Each number is 128 + 24 x the weight over its row's rms, rounded and kept within 0 to 255. Layers, rows and columns count from 0. Numbers have three digits each. The size before them is the row's rms in percent of the matrix's.

# up: layer 3 MLP up, 896x224, rms 0.115, rows 234-264, columns 0-223
# down: layer 3 MLP down (transposed), 896x224, rms 0.102, rows 234-264, columns 0-223
up234 087:163126133132096172113132095165121137126128156133091143121145109145096140134102120119132145104135117122185055095107142098113121177131185118140108119116134181120163141134162141105130129137089160135143115138126115132127081122106119109113157127125124142149098112129152113136108161140186112114117096155145147098118118129152127137091110159120143089121126145122140085095137144120110155105144166118172155115129162156115095112133177110168112143134107109127108131116171127147156144126101108127123153155121130154127147148080134117163086113115112102139121100101138134151131114079096106122094151155129124087113089134121132167113090166121138104130159132161134094087076144089114075162169
down234 096:134143081150134107151121167099120138149136155112123149110141150142091140099147134156142128127102110107157052130136100141119113125126103121145150113123065140162111145067107073104164131084139091112151182119113159115134144104092130130128141121157109127089110126136144144085142119140128125122145125158144098189138130116107118111130097133121163155181150091132182124130131104130116136147167074107134120137110092120131160149121127121011125127124121142140111125152138101164106107089142116104098110148154121124124129138100143131117126149128177127119145163132125096109164122125088151135136106102131123114084164137109123131154135088106127131140157100119135096126135137141115120130106
up235 115:145142110134114102085107110132172184137135108034125118132119120119125112151113148100111106147114117117112146134115123086147144152164110081120139128152153166126121131115092158138152120121129145112131132090090155123159117125163130123123116151138170090154075097111145160101094118154096125175091143107148167161134132118142122147106141107134125141119125095157105133093126130126081073103173126126164157120151133126136112132135097155121078150085135108161142168143114136124112124122114167103167124136092133126148167153095138103141130151109122138184096084134105139068132145119128140139109106106157128164147136142104118158103132112120137104123109106109119154142133166179164102138129
down235 099:158122091099103082134143158103092140144093148170145148131105174157130146169078101123106048147115127126150151111134141132133119092146105137152163134114144111140107147149101123164129093120114157130128136118140150091105113121139110105139154134101131154151108079133140122168080097096157121132110125141179151109147097124143095120118116137136119150117138154151097130107165171169106136112161141082115151161148132170130156180140130089101139153065141120178125124111101126118089153152126107132071114099069131153111139140139102146104102128108127150149145124156116108158132162160128126127126130120095135132125155151117166145097144136100160125115114164136121119137108161154119148133133
up236 101:144074120104159181109172168092103106133056102174092157134113124140154102143138109108100152106128128099135123136169150131103119120155101110117136110138140138086105109169146143100103123113127086113089128118111155151151103176143179145101098129140103141167155115139126156150182168102179127106172101127121161154091094131129138101100141168134120146117118078142115166132115106171120142140107095176138128146108122139126152099134151128149125130118092140121123083127137147119111145111136165116148139105116123127133134110154104127162103138144120131114144145112118137155149103184112123129186094159102138153120109143143138107124140114138144091114119167134135149115100074118151124119116
down236 105:098155155121161120154100120164140155091179143109145106158114100102138143149133182136106130142142113130117125122136109126147096169087163159180141139104128127139132141123096100175145130172138150148163111117128095115155153113104095107126168124128155128129094141128121121101099100153103141133132183129149086153133162125123119169115113110146138139117115172113146108125131156112142141145152117096117169104132115110144094149146079146092113143136133136109127169104092123134140118113093120142096130159122118157106135157052147141116169131125152110153102146126134133127079130057129151132096117145185090151130143140132097145121143131079123169138106122157136146090135154156092132088146
up237 086:130094145142082145136135134151094180131123116150169120134110079080130124119109166136108155147100147101107124121118124093145137179125125158119119119111118158124160141119131165126116129136146142072128128133107147142102146159121201127110081151120108124111122096092129096162113111075113116167131157132161115154101121149132137147130136142154154187116095121131146145164138127125087132096134149098114165083116135179133151123113132107151113124095107123140133124149104164079107128116151162132115116127114125093129115112124134165133124088121144131137163134091151107162108056133116098081125119151156146128125120134080147125153098090100147122202149129132118115131167145154110111142105
down237 095:130080082137134143141140140127115108146134139110131139125126121144074150145147099176190146076168115104100119130129145105119093130136114130137121130106117100120087094106117174132118096080127120138124117131137133105094119124120114172133157107125127165200138119148195149082149139138079188125130126090151100134122134090166164111083122109114134113143144094095150120150108154125123123096113124145116130158150167076136115142158147134122123131076143102126111115152129119157156102144149154142159114137126161142180171131187114134155072162117139126144135171133103126132109168108108144116156109117140124133150114109149101156130146163097137110103121123149119126116126146123125100109110
up238 103:110150143150124141134112111115094120130070139138143112145112104091134077108144090172124138114127111099099143124097082139112117143131133164129176118150134129123146112082126132116111119154133120103115118111087110113134182121124079140072091125121144120095122137142141107160126143127088148146154158138135167139123082162153150083126120156189075148114162119161137115139137136116168117114125126125151155131133103098156175109149090124141133146146130163143083147115102133146169137091107113159130123118152152168130102100142125135110152109135111132101121126099106135117124115121161102163104116171135122135112136141165177109103116186117140096146207117113171139116105102108160116124142
down238 091:156141140110121127109091108119195101162131103160119108175098155136111127169074155138087144131122134145142128084155126120154096116114161186136169087079120093159109130107093179169119134111133150154162135122139132155136176114082153171087104151100170108148134093156122121122115161158112097142133120140136105105119142138130102097120128140122106116118092124122104139094136141139104145095142164102175130109138128152134117156153156123132125147134171131104166088137128134103121153122153093116151100146136122113092170121139126153127100135104152100139170107097150081161125137138109093140082125124135145132132105135148144092133129131162163128127129105136112126103164151141088143154140
up239 098:130153172118096089145159137184089119086130091107140159128133118117130111131133125170116113152140174116096163142146143150100192125104193091101103094157094105106145102126115152121097151119112103101207145174143128128076104151139101120120149164111123147116146122157082136136075123118106133149148145148095130155133123142146093099098129122140100121113123123108137134118143102114120094100159100135118092127137129129130119157130129100128100133132115107164149141153126107181159138112134166129205143147126131106104095124132091117111159107079136097147123140139151140136122144134121127129131140104120107122113158100144144158148157106087132146151082103092131122115109144116148119130156
down239 102:146159114140107120148120136134106134143144132148130158133116165135115120137139138125136099126145115144146151149148087131139139093138139118087119174141107132056158159105138165151109140095140112121126087156110110140116148133142143110091152164134116130171105153087169135142137140124132116132149173155106123125118115155126151146165137157166150134138143155172134108180126165138115084166080117108123134107104154100094147127130101166073076105121120054137137071111140082109111139134126105104113130130161169122195114118152106114082173142116148146137172143145149169102140153139122124122096169159122126112104149146105130132137116115109112109109094116155103114116126108145173104130131
up240 105:158139102158105124143115079115117089117154110137130086109115109104110079127093137135074169171088130137128131099166148135122112118141120123115108101138130129140137125148184163172114171157114186120123141154076115166111148116129100121125060107112147129149108159130126124141104123106109161141106177170118146136142146099111107138109119150153155121138126152141147102165149132137111114152128140112157130106106114142114154140115114126155158103145142125106112137156145141124149134124097103144114099161146153132073166136145123148158142135131166126119166079143130123146134111108154106110115109162155125162140097104128141131125184100158172147188129102107129138111129144114140066077094
down240 101:159122118127127126132145133146148148122113152120147142101120131196127140169158128122176153159140145148128125104138081149102123152091144151110149170130113152138124141140112153140157105143146126170067142144115159175144139150098134128163105128154075143115108155150121113147141121151139135138128114099151103103113112123116107127170108127134174121140095182103127142090164148160135073158121128165156126118130153082097154138132112153130140144148154119174176117110114161145104105121093138111163101144107049107113150128133133160075098124119089172148118150142168115112135137111148118148130154163122118121137153124126088184140119145103100130171158114133127165134112126137130091127119
up241 105:137126111078104114080142115149147132086101158099119136114156138121134150146137114126161138135158127110124129161077119120169145142119110118167119149113096149137139099115139110141093130116108151136109090145131097149165140084110136158122159133138112109151161106107133149167166146124172117130139142075115093109128145131140108100093115146074154147143122131146125100148117129126120102096091116182068124134112110127086139099134099125169124097114161121151125144122141097115126169184135163115155106145156088096141079146157129136107155116121093182122068161132177142121153136129116112130165167178126116113115112134087127117106111124132159131110167160121111152147108164138141152109135
down241 095:117088106148160155098147127115134125142115183138129143110132134112159111128113107096108157120112120150104097128126120119134105140103167177110129166155136158095123102173126155131146124114174104133156127117142168107097119122136151115144090109138161109102099129136132133130128155133158170132129125120110119132126080116114096135109092138139125123120157085100097117189077172153127139136141131120137113108143116133101114108140158158110142155135106156150140133127150111138112167109152102159135171149122122166173162141147195122115070075119112127155164162116125123132101090181113115129100122087122119105143087103132178127092121071116134102141125119092149105121126124167184119122112
up242 094:131177169116131073109140098126124126104122127111126127124114119126152128103150101128162149137155113123106131115122119155107127151157108099112079131087127107167139068157125138054147144124141122132106158121144157129096110135110155177108135097113165123107100131147164141113150100100119124108140099140158107131123125130139146132155123071122101194171132191148136177116130087134160116095097181122102074141113105163120121144112117109144142142136122163146142127110140124184161144106096141115155115112098121112133092127124109116139150107117108117090136154128098145167106139166163149168096131109122106128133117157144130109160148141118114097114147101128125108151061131132132106164119
down242 098:155090125132136138126172114097143097133119081128108076102129128114110120149104145145144105109103126098109138163140120103099100105091147138139102134139142153099122135151132143130095140121106101120153096147128131135157127126131136177107096103135129152102121169124124122111094130136110130183159090090114129145122140097115119135158142153113143140179128149130141145151089177123129143158141075144149152118132145097133082145166087195105095125127124123113110101121082100132156158128162152116106116144102149142145131108149183137098138176135118172133128163133133123133097161160111108120130152119129115103155179093121080105152130153105156121128156156122100119069116099094106122083177
up243 112:155139111160087071122169150136081153117144125149153136102168095106150128121098173173151096118178118117110121100126091155150144135142133123107122112119131120142150146139152171120113128103123082146160155110107150128139105118102115098113148136126151083102127099149071114153130112150126130124125135103117068157120167120126140129125112110121073119133155122150108120130086136093158113116113130132173134112108157182159141121143125134144172162157125087103108118135123083122151108141149125132113147165143176186105117119124147146123113143162090170143128162135121139143126094128094093133121124121120128088118127119149099148091129188150085132139164085150112082153137117105115109117138
down243 109:177132145130141147144124154151131147100129132179098165135113166079128112095136102093143152139126141093050102108140045128142149122131120126118124160133142161128113144138120119096114136134124166137127113122166083135150127142148154116132152112137135111152090113134121117150141204122126162127130117197130142107131144075163147138146111101106126184140122123117142094126158148131079146107176162158165130108111142163172140115128138149167141123122118118147109115176122102138119154124095116149127110157176113151145094150122069118136149154134131114120129128131135123101149134116147112113177116137114129140143107140104138160151109114100080153106132138106164101109123096150141139156117
up244 135:133116100119079166112112080144142118161108159150131099133138113139101097143127111123171144124163154176117135128120112100150123140112090143115115098124124144110140131151117127116100094142118136167148095135147126161130181122141112095122112108101147107160086130089175105146140132151156102165095119156125090159094160135077178117132142134122119128162165139143117177156149125089123070134103117158152109149110134113168127091126105128132120146090179128118127118135141101112156162123154131137105075158113118157123112159150116135137171118135112142114115115119143137101146092135085089109143145129148156166119130125172187129108118118128117116095075112095117146147133164109097149174115
down244 120:125134122158130169106132130137107150127149104099102114115122116118095158102104126161133128124153141154113158117122120105110138101173109139098144121147149141181119163116079131154102129138136171122117149146137126093161109098093102064133131126100117156147143153148111112131109116161156106107100149180138138139109144151099140144128106111130118126125151164105100197129104156077110099140166123166127120155115159120108135135170079152108113143093106121144117148143122170082154158107124124128122114114122147141099152124096123140143134113089151187158141124104162158106112074144143133162141160136129118170164082158129165139117116146134085145115115120094113152149082133142138086138080
up245 108:142122104145087122138179146099128120103150139113133129114149118143139116124142130131131089111136106073114133091108109137147127142137105144102157133109131114192150132121177159094098105134131141138168107156134136196139088150165121093144115155130115109110107141126105148125133131102178132103165149120134097136162110151145120124111129165121170164123095113149110108140131157127187154128113139130138110101183136150159114114094116105132152170142128151116135150085125109105131154158163083154163115114142134113136130182077142140135154122158123150128120127129126133155149133125136110149120128116117112159085141146071176136122119180141087112129102074128186128156145111137115155072143
down245 109:152125144143135127146103129151159125080158182129139120144161080162150123120112118113111145161151124115108083104138179126136158162117139158093160105139152101120099169119169104116088111147182116132171083148117136094124105122130109128092098096157150144155134130144121115118147125109140142162160132086162111121177168106131145110124100163110145103175110114104102116105111151112173122124183116152145059134097077127142120138137140134121114129184131118092153117156115085131157108114129140139108134106136140139118142142126129107166134145188141148121107098106123101162149123108149112142127147116146081119113107117149090122132085098132101114151123124111132094145134098134125089100118
up246 094:163105114133117121135136127136138110140150080163079077155101151108105102117127157085123122139136145140131123109117117090129122105089111124140120106152104149142151084164176126171148195133139131111149114123129133122127141113105060121116129125137145150137133097138085119103134124104161132113130148125131141113118144134166142120084105156115155128060109111143162123186142164140128153115141124142160154102154094135105133104102150111162122089119123126148135133096149098099188144122143124175095103125137146132086117110136073167123153131139143086151178118131131146150158145128120165135144097077136134093147105121149136102104125146151162152097115115115119080131130129099117152071127
down246 098:116123123127099150130152151082118111102154148132128145119123127146190098143102140120108160130146122074106170120163145169156125117095113161099116133119152096145157154121140134144121129115134110102128125112149069127123110180126107110152130128110156118132145158140169132127147143113136100114091102145115156110172110129140152123166115106130136146130137109169089079165101088159150119178125159153137142122116101155149145150113123121120110102109126161159135139132105126183162087155057128110142129125133121134157129119071156108126162148129107105102104133131123109143113127191144095140130097137111126127128132159079090100082121084137124149126155092130162153101071105124107123161129
up247 093:157146097138129125106147092122159156146112096119132087166108149145143118124155175170141117144142128127135129135135094134136098124160125106086089129123130125143140114191125118112105169083141159127153119169126140110131134151146153152146104127124097152079098173111132155163059084148141103117135121119114156124128177156087120091149109115124165112122150135107124121138150149166087122152132113123082114134088131137110105145149088117169115105157095140138144126092146128136108183156103101102116134151124110113155107126123168114133132100123126110083116121151126141168148122101092146112094130134142129130150124171158142168096166103139093151136131188088119113156109144154089127106107
down247 090:148118126081131121134142089108139107121118133125131149140143146118162155144148068162131101128135095136105116124157171158152154134124128131159122132125157159109117120159164169121124145155130184128146147116138102114122134107140135112128135141116127093173136127134136105139172115120059140147113136153149121133111099129145162140151113078113123120180134142160148122125116130122139139092138176151145139127140131128118175152105149093125107135157144123081181110170110108088143107110101114126131125152102161162088146165133053097113110130127109143099104133109115099111119108126168121156156147136165097161154143154142101114135083146129118120050140092119128116124121106076157119134073
up248 118:137127140138114130112170112103146156111148126136142159102160141134098152117087116124109155110136151112079107122151114095119113083098125132130114119122141149091117075114129150171117117147147147129110079136113134112164110091117140141153120152126154142121159156140139144142160154150105067168120157188126121125102179123106117076110113125156149130111122106115156093164132152133115115145134128158154150091114101108158087150132104141168168141093135169130095123141124114123153130105135159125135150074136093101145171147176141136101112132136130137104134133120142137081120147171138127122180160117109167119165128090121135109128095098159090130136154090150122134098176104095130143162167
down248 113:078137153097127134153154097116121147112103101135094111112112101137142134137146100173115128118116102089128132152086123165135171117156072141115133134092118118159102123140116156107112129091128142171156158141147143139170126076104177100146097160173121138145122110128116138151118135155107147127083097114092147129123179138122165145147139102165116137148135129128135104142125141108113109128094149105083112141092122100123090132114106153071105121116146160157148165164181129107120063152145132122125160109119127136108127142136127143098168142113124146158086071138128121103089154143137111119130127134142134145078152097130088125129099139151135167130137097113118133131158084097133182112126
up249 101:134134150139121130153140164165163122096121128131169140168127139134116160182106126136097137120125141148160122135143139119073117125135151134096166112144155169126096108129139154142116153144149114108118086088097139161146141147161094134159122137155091131068110092114129104122127122118121145128116147138139144161153134157113085119136157122140141078113162128158177127124139108134112135123116105123123126137118099105094156151165153062076106141101145125144098138077132111141149131089120152113144155103119130139137197154159123125106134153127137129104132125136146111124117165105078133135144113116145120120117106107110143125148152080090117139163071103081106135167194144102167091102109
down249 096:109115106128143162154128134121088095151104130105129105112121142151169090149103156138108077101100112079121117109171135120111156129095146087101145138166133153143112122175135091120112147130139171129136166154119149109121137103111182121078126144104103141156095113087143113122105127120143163113172091149148099125104083154137121153132120108138127170087149179114132133112178122093105128120143145076156102154129132118120105124103181119139122088112096088115136150119143125126119146116133091137125156109146139109119118141160123126178108172142116136130102158130164113131083160167139114100098126111132108081127099153073116155140145155129104166123170098143108122123118123140122158106106
up250 100:107179134107114143127135132094131152149126118144132100087147113152147121124108133145156102092118139101143082126092136123126130128159153109125087164140147110107150122099141145126102128124123121127084114108195139120118160122085116156165108060151152109132160150145116088137157100106129125152116124111119132127092134165098147140173079158130105120136141113154191101130148144113155155081105111126169099126136104105137155087137140119146103164179120123118128156139125117160166175146155148134134154114131128102097212115130135122136123129095112070158123152129122109119129105116132089142149083101140142130127140111126157101099140193104142111116126166132107136127155110113103138150125
down250 098:111073128141099144113120186157108059129176106118103157150158172118116124110152119119131129125078125125133108101144113098145096096126138125131115104148140138164082133091165124148128087153134162135114156144120151133166085109142095122114167128130113146104115129169134178103088101140136143120117116122124112113136126169140116098165131147122156124081140131127134122148135097140139102129161115115119185167113143171092111142117103139110138147123136140101129122160096176144073128131117089122146114120158106138095099122126121156149111130157097152110127137140111145134081102118126146099121146140168126178143109134172092175134088118120116189103108098133089102110110107114149112136115
up251 108:129151149132119144121159102142143153141153125140150126166167157111134175148157131135087116123166097139124156115114061142152149130107059129105131160151091159150151118140150123116117121106139144121096136085133132111122148121083123086170132150099128110114141131094147132177143122155133131115174176112087110119118131122150139110127077132158125146121169136080141133175108111120131138160098073112148083117154113144123126116069118108145119129112156137114105144125183160164123128130130091156110141101143148149130147088116135159116105162108129140088145141103113107155138115149117166110137137131102105117088124123102178137132160149112143145162112100189107104131106155166125129124104
down251 104:140120124124153146133109135140135110141164120102167164147118127101128151114182076160129156170111137147174152101114128101171126172159117114157125130107116123135152123106092150140111084147145141135135156105106126119144136136117119129098113104101099176133129111084110104133156147105162161140115105111105151103133102159124125115142143135116164107089101122131084150115145129150130108117145134122118166137141126152137128110135115135142148102172143133122135163107181100144139149125140136110123151117160102116099042163168104119102117175084166177150126151116103105136101146142132136151107170130092140115137128160097113123131123093121148137174175101154091132171096134123139086087176
up252 116:130093153170113106126111156117154100159138158131111133145151123127117138153135106159094126137094146121134109099132137154145120166148070110108107120111106139154071168135107134131150119170110113142130151176131115136119136097115131123125182142138124117088141109137138155097155130096112083126110147140120157121085149131142134124130112136114131138152140114112102188192135165140101171178161139114154131112128123091083136130114123100120149125104095122145137125125108172124176133121142156094169128106139120086115106097115159132167164129088131103159087123152134174120139079153192128141122101139133104149128144139168112121076117118073139114185168143142125119125123113112151130134144
down252 109:136098153141113089134136122134133111128083098105093101131071121184140156144131149123114161125123143147094128131127119147132151158136107143127146095126146097159103151141081172113153117148119082170121123151140115153117150111099131124132104155104112127113113095134162121102111155091104121101093141105131144126127103149091109140103111108126095148134121130137106141128152092136092130127163160114124123087140155127115140132182166129140119110130128136140146139149133181132137070108170173130151109165087125128106096118153154124149123118089142090096128116105187182147141143146160125166154118122125106113144136079144127109154142133145117148151135194091126166122124067133117136140063
up253 093:147113097128107118118088144147133173150138158086087085117127089134141158164118112164162141157126132075081115152135138107153150147091108108127125132136125176127143142151149147111132110114143145093157184123143124176142138106115076123101115119108122137143115093163100098095118119177118127134126134145190135159081135111109125122139103135168135133129194080135108140147160150104132101132139131136172117149138152130110132119143096115138145100131115124134092095106138125170125129145130121119125112092111125130116090114120154102143121126112112109120108133137128090111123159079086132204119121124100126169103180128121170151146120152114141151120108096141136196151106130110145138123102
down253 095:093125103126108113091121139148150093101154131120100090154109106127132098171142128151126175131157108125076147111108102163147138137179121128109138121139110115128135138129098145101124111202111153117161129141140150117162111118153125154090103131124103164117151122104130135130084143120153111123137154140163136107090116135085128155189215136100118158124090131170125079145130137143123124107133135145120120175121154156103124128148133113135094142121122128106119118141137142143126115136096110122133122108073146118146144115104092131137149146096122116129117174132142079129133159138120078118148074086147116120171103150112111137111144096103130163113088134102110126120092173122178106176113
up254 101:089105123121097103155131140102139122120139133111095137185106096183139106155105136129131120088168143101156108129130108141125111123121143114131152147069100112136134124110142104136141125106063155084133090097130107087089134119138149128145133158127130099101161129116109106177132145163167142147105124143144142109128143132164114069085118154126094099161143131140156139083117163124100160106161131160146119143115126139086137129114130119154127138138119128121118119136106123153175121081163149117127134129130167163072097140107107158146115096137099149134149109147113131125146133100101123136085136167133159154123140121128142116163179054169081124152144120108153172159151149110120129115137
down254 100:120098153155187088150129136148106137096135138132124125113110145119138125129134144108110085137112162117131129155089127103137118130105116139111142155130104106101131125092110117179172128093149142138098162152128175111123154128157138091138168123142163115137118123096088135103146093127110146093160144108110099147093101136112118134102118154179110125105111107141107126119152159150080095132109139122154170127111131123120127116157110078142100147127144141131113169100140118162133128120122086133113171127104105165163159159135087144140146133077119085125180098127078146119147145139157155129135132129130110140129133159081066090107104133166069120125081166124144134109133155151176148110110
up255 098:088086151130166127154154122126169150135142110119074134159077093129076184126101090112098137127096094111104137180094134161080097171159143149108115146139100140116154117124099121154137152073093146123126142160176149166113150110104124174083100116113140109188144126130154145099110132111095123143103121131141079112136107115120137149100143100127114097121110096121147099098112142103137155155142109128127130098148171122161115143142097116159153153113155103157149127158094137159096114147114167129144140100158106111168117104149130142130146159122111128156122118143130147165105096127117098148144129132140120153111139132120144096099144115131146135139111081136079136132105158140151129148121
down255 096:109110107115165109167134094154126123112160149121113131152103113091114126104123112195185109132115140139123152129146122124112097177157153077121192112110139100155150132158115147131154140163135137143136134107086096137106166134122170084152178127108126093156136142121125118114094119093117117141162152155077151123078106149142159150123161134126140109120085141155148118104139114123143137112130136154160104087160120075144169084119099140138127095115143092076167183092129134117111114118132114110136140106107096110156136156144122105139148077135142138128147114132161119149121154138096104122120121106148145102126167145115132125146137105123132097123120162123190139127092124157111115160126
up256 087:107141169144102083133155162151126152101147110113106129116146153137138126102114117164099151116116077105168134126077135168144146123135121140125090135139079083160188137172155171144135157134113152132120103148119140153129104131104115142069129114132134131098163154157116150110117144116140106119088172124089099111094111161106123114125114128067154121113106121115123107117165144109141103136113145122129142064104105104069132136117129118134129139119118120111098104125125145101118114158137118140141137197163124134171174102096120143129102128132142122133150127087122109101111099139127107139099119115152150158131123098135110139136158154148173123127131105125174162187100176148123162137105
down256 090:137095092112154122104141148168163134167134148140110169133175144132075169130150146095146076107141086174165165107137131135131159115119133085089147157112097111153121193120113090157154114152124154131164153110123163131079128146105166149088109140145158178104167113121138122125159126146111167121114105134140120145133101138151180106135166154124136160144140147133124164137132117132147128123132168134129163133133113114119110151125122149179167092147124140150146100119113112146111194157112099128126111143131122136101142099126116172104116113146087138135127097123145108105143132096109120147126144128089129150124150182125142067123109126121165146128169123107156143125163132148140147149120
up257 097:135182098154125138097104163135142139108149135103117136128152167156130116118125128144160164127129106129119154114132106116158102130107103142135111130153132156088151091113118161098079095130137137137152148156119171097115112131154144130127108131131151135174126137126164150119105120081114107134106132091128110135105097152144108085110100159129117115162157144111074092111176175141092115133122167125121129150073124110135141136118158090117066140152144142096111077098099147103124140153158143117138162078101158133141154191139128115107150096126115176103145075155133143112107108145099093168123158135146140147114137106139126174110111147106151123127129156132157143122115150104107181097132
down257 100:107174125146117137158116133122132119133136155150089140156139139115129127166119192120105116139111125120121108127104120134168143100121136128135131104141153111144159130076112093139158167123154171100138096122117116168147148118169084102127073092094062133109144156087129085060166150155119114114150122095092113142147131111127136109161129105131130146154133152135137125149111114134120123118114145106093124156163129170143146092122104133116115089136141135113137140120131123104170131092148123149125105120124111122120152122132093116145105143142083091085160123122134169136085136100078142106107135154181129195138156103116113103130157112145129115179131132168133168185146139101113141138112
up258 109:120125142094099107146137105125112083151154124110133142137143174201142128113126143113124129128113068143135139150125113116117156166125136132108158113122136105092148136122121119101084138108148181132149119134115137161144118147087137096116156107143142129134134105111115141138125135124146112159133166130168151140100132123088095156102160148134152144139146108093113169114092153133143125168142156121145092133149104116155116094094120126070131102127110126145142084148116159149145135128114069109151145129151151142134112084100103116131149191156089149092153142126117145084167117191144118121108139112102158109151135083135169120126160132101133114106100093156120147125094088111087154165175
down258 110:117126109150124124116106089168110080075127130114144157170196112108141110129103108099146118090112117149153103083089149130127097150101103107127153141161133136118136110151129123143142127152088134098179140151120131109068138109146120166082114136122117101134111147103154167137084125140156129114160124087140099115077128141110104128143118155123129125137076120108153127173155142130113131146110126132124141116086166131126138164116090108095094128107115148139124106133143128159129110143166123124136115105118121143136104123133169148114121115145114122148162122092091097143103085166151154087102107173080116152115097126110135137138085117154079095131164168081126162148132150104121142166133
up259 110:112109088125096144149119115106125107147137134116112115113134120132180108125144107129119127149135133089137137130127145114158091067122132114125146152134108103125125185129135109141083089122114139109112134088141118128163087213161124143147134104128139130147094149153133121049097111156107103161169158137109116165131129078140101151108134128084105153095078091163127118075138117174149108131126122140152154176128081117115127104122131124129175159164146158112114098102121150153146085166149137126145116131136108109112083114127147146095097145105137165119152121145113157103149138112120150104159149122160157126095101122124178142121144137150138114127114106095117113161156144136158129124134
down259 097:091133095097121113160116120128116175150115177106108121116144122135057157146112132150139134111106151124141137112095160115136141138172115169137082150112090121126126113115101089113130118129140140133146131157096123101153076089136092119125153156118119089094148128133120153173115115125130077113106135133029145128129151064157112139114148124133117128138126151130167128090114123115089123135153136149150115125169123122114106093153100098120134101130107121128110110147102134110170104119092119135164133109163140099143154130110131151140148108092172094105132108138133133135144111106136103166132169114140133144129115140128067121153123154202141126112090109106114159120138160115138163135158
up260 108:147104088128137106107119140120093145116099141098154142100153136140100134120124139130197159114106089105095134136125146157111150115172122128128112131111149081135165135085133163099109131115118140108135125151146104131167106145149119151138130160114090181115091101160103090115104143142123122155148131155087127179152087162105077143112144115094102118152178117199146111175154095097115145115109144136116146142126168106147098123055117099162115146111122117107151150092124102148124145173134124128156172098110125148138116125110124122143141119143121140134149110110130130154156113122167142137093159153093146145121120108114125121126097093097126147143090076117148107134091136113111099149147
down260 107:136128112160141133125102141109150139108073101083141138140144147141139121120138092136143146116100123083138114133097112136105146125151098150127155134118142114083121156098133135122135122128161159156129169158133102090132134103086129105114125110121109155132130148158073110091124108151112111108132150128104138093134047101093094146130139153152140159152142148197106125143151090127151091152167176167100125126157156133131076117118128135157135130157162091124085131106126159143093170140108094130127186096090123134118136141159138130127120160160117117131101165111155175122091141147126133127121151136145110116114146141136132110116113153070083153113126137120189142099099147117134155136128
up261 106:127112154108134105127142105121154116185155128154124107139102108082090156149066114125121158156134142157136096131107159074154111143139167169124138123093141141112123158132111122154128094153147147101141129096126131121161144122133125164144114111097128134174118080122113125158146090117186081155104114125176176125096113116163176096128110116149128109149116103147148108097128149141165138109069154153142143095106136118093107118173132098109155105094102097082115132173111139136158108123099125163132120127135105139139141119123157124114106143116160147083131133144121119131156140139097153120090151121148127150130103151146101155157102127094093103163164156127143101137134164133156092137151
down261 104:143134118139124158122139107148150088119110103104132140128141177113136098145120143102144138101160157120162122124118130111100145131102078106172084127163123153175110140181147130099134137124122120129127110149137158104121150131134122118141140123168103092134128121094114094130090123115090163154180110150126113124120096132169101097118151115139158128128078091178122123163130105140089143102127062099093136136191140119143129134109108123158143109112130166140148107152171142132119138147159156136136160111099140121136091099107171101151089127117148120157150097133121127114127148135107149108146123151191079079141135131113120090111131182131102147158136137112152153139126103122163174108087
up262 095:116119162118131117142127153105126109141123050116186159174120135093108104106157131129149117159129132116134106155138088109130131109151156136119106142098113112060136091148137160159083105088130109139151120138112133156113084104091121141145125109125146151095184087145107171104105105096127128105131144111133122150125151178124124125156133125134134133119123143120139125145130102148186101122117120140148098114117135135104125098149158147094109072134148149152118161140115138147143133148135142161169145161129082121092113143106133186133146099103101112115117142159140123123096084113104057135158157167134140141122117114138159117170109150130118125156098083134129140100166171103137128152141
down262 107:084135134128135143155110140104121141170138121164136144143139109102183113155099139160151124132112128139152114106089124098114083107143109164112129108119144121113138155133152169125171179136117136147150124139136123115135111128125132079148144131108116148147182107151097159097153075100121111180133138124102097176140117106155109118075114176140127092139145090134134110122042140136140126124095130108150149155125147173160099138108128125137177167170151130098126084122113155144151137095092143127098089166156125181129147124134148090121128157148105123103091148134115103103135147134135127120123152100118125148122119153106125134159117133106079127154108086149120161146095146166124118117116
up263 096:152107133103094139141131120172189132136114130150129113126159138096131110143114159169109118106148175164104137163141148118155110128114138123087103136099060111125117152098129135162146152103164131126144101161096095141134129116097092109159088161116146084092126129123129147123137107116110146151141114089118106164070132131146088182124128099109140127128079107179092160093143122135131124109165087123112135113109167111136129154127135125122099179120196161119108109119119174129141145129071090121116103125127084147133149113116156120108157146083127129084154124133176123120140143140124171108107155125111143098128144146114096112135099135129133119149121131141094149101107142139164143112130
down263 098:128106125128150164078125104062098157158105125143108163122136164158107118125135124096133149109124141138151169086130148197065152099146128124176134118160142105134107111144129113147121137170120113141126135103095145115168119095136152099116090121114149113129153103131149095116084092137137126101155107094133132139133147117089122102122106087134130163126146155113145128105150091107134114108149133133069070167127133148148102150139146144179173163128138101111103140121136143107136119166135109120078133138122138102141117154184128131108108120098155140139152128086182150139163145134133138134104105139155136134111145138127143141156146119100138124151100105141113147125089102087097173120088
up264 104:124132113132112169171118104165132126123139138132128092201098123125113149129103107094134152145150104152141153193117122139138150122151154145052118140146148131074120124111101152139150125111137141107183129128131154174125135108132099152127125117148139104123116119140124077150124078145149137128140101111134111163130110135108094155111135106126156141135141084086136139164144138125113099123103110130115138154117132131099134156199122095064150149134132132166087164179068126129154056181110123112157116142111139130126143105138121100154089139139116129120118127114136149157097098124093151110121148146112090164128098147120134105128122135137167140129123119115175102119118122091110122130107
down264 100:144145117120169117143144116120149150117116071130151140113145109106113136150142128139160134126144136124152081158129094082114118079116185137149141166101132101163150149143099100171140111106121115151138079134167137111143165107084124149163135116129154101115121133143155160094107177151043130131120154146142158120112122078153086140134136087087095141124094109110113103097114133102121119083113141114126131118152134115122116122135147112130092095146170103148128130115139151116138133134072161152060146143113117124118091135105155152120142114093134119125136104179134119096134132145151140124142140121196162084124111144102140137138140131146103073141108118149158146099113140142108116114116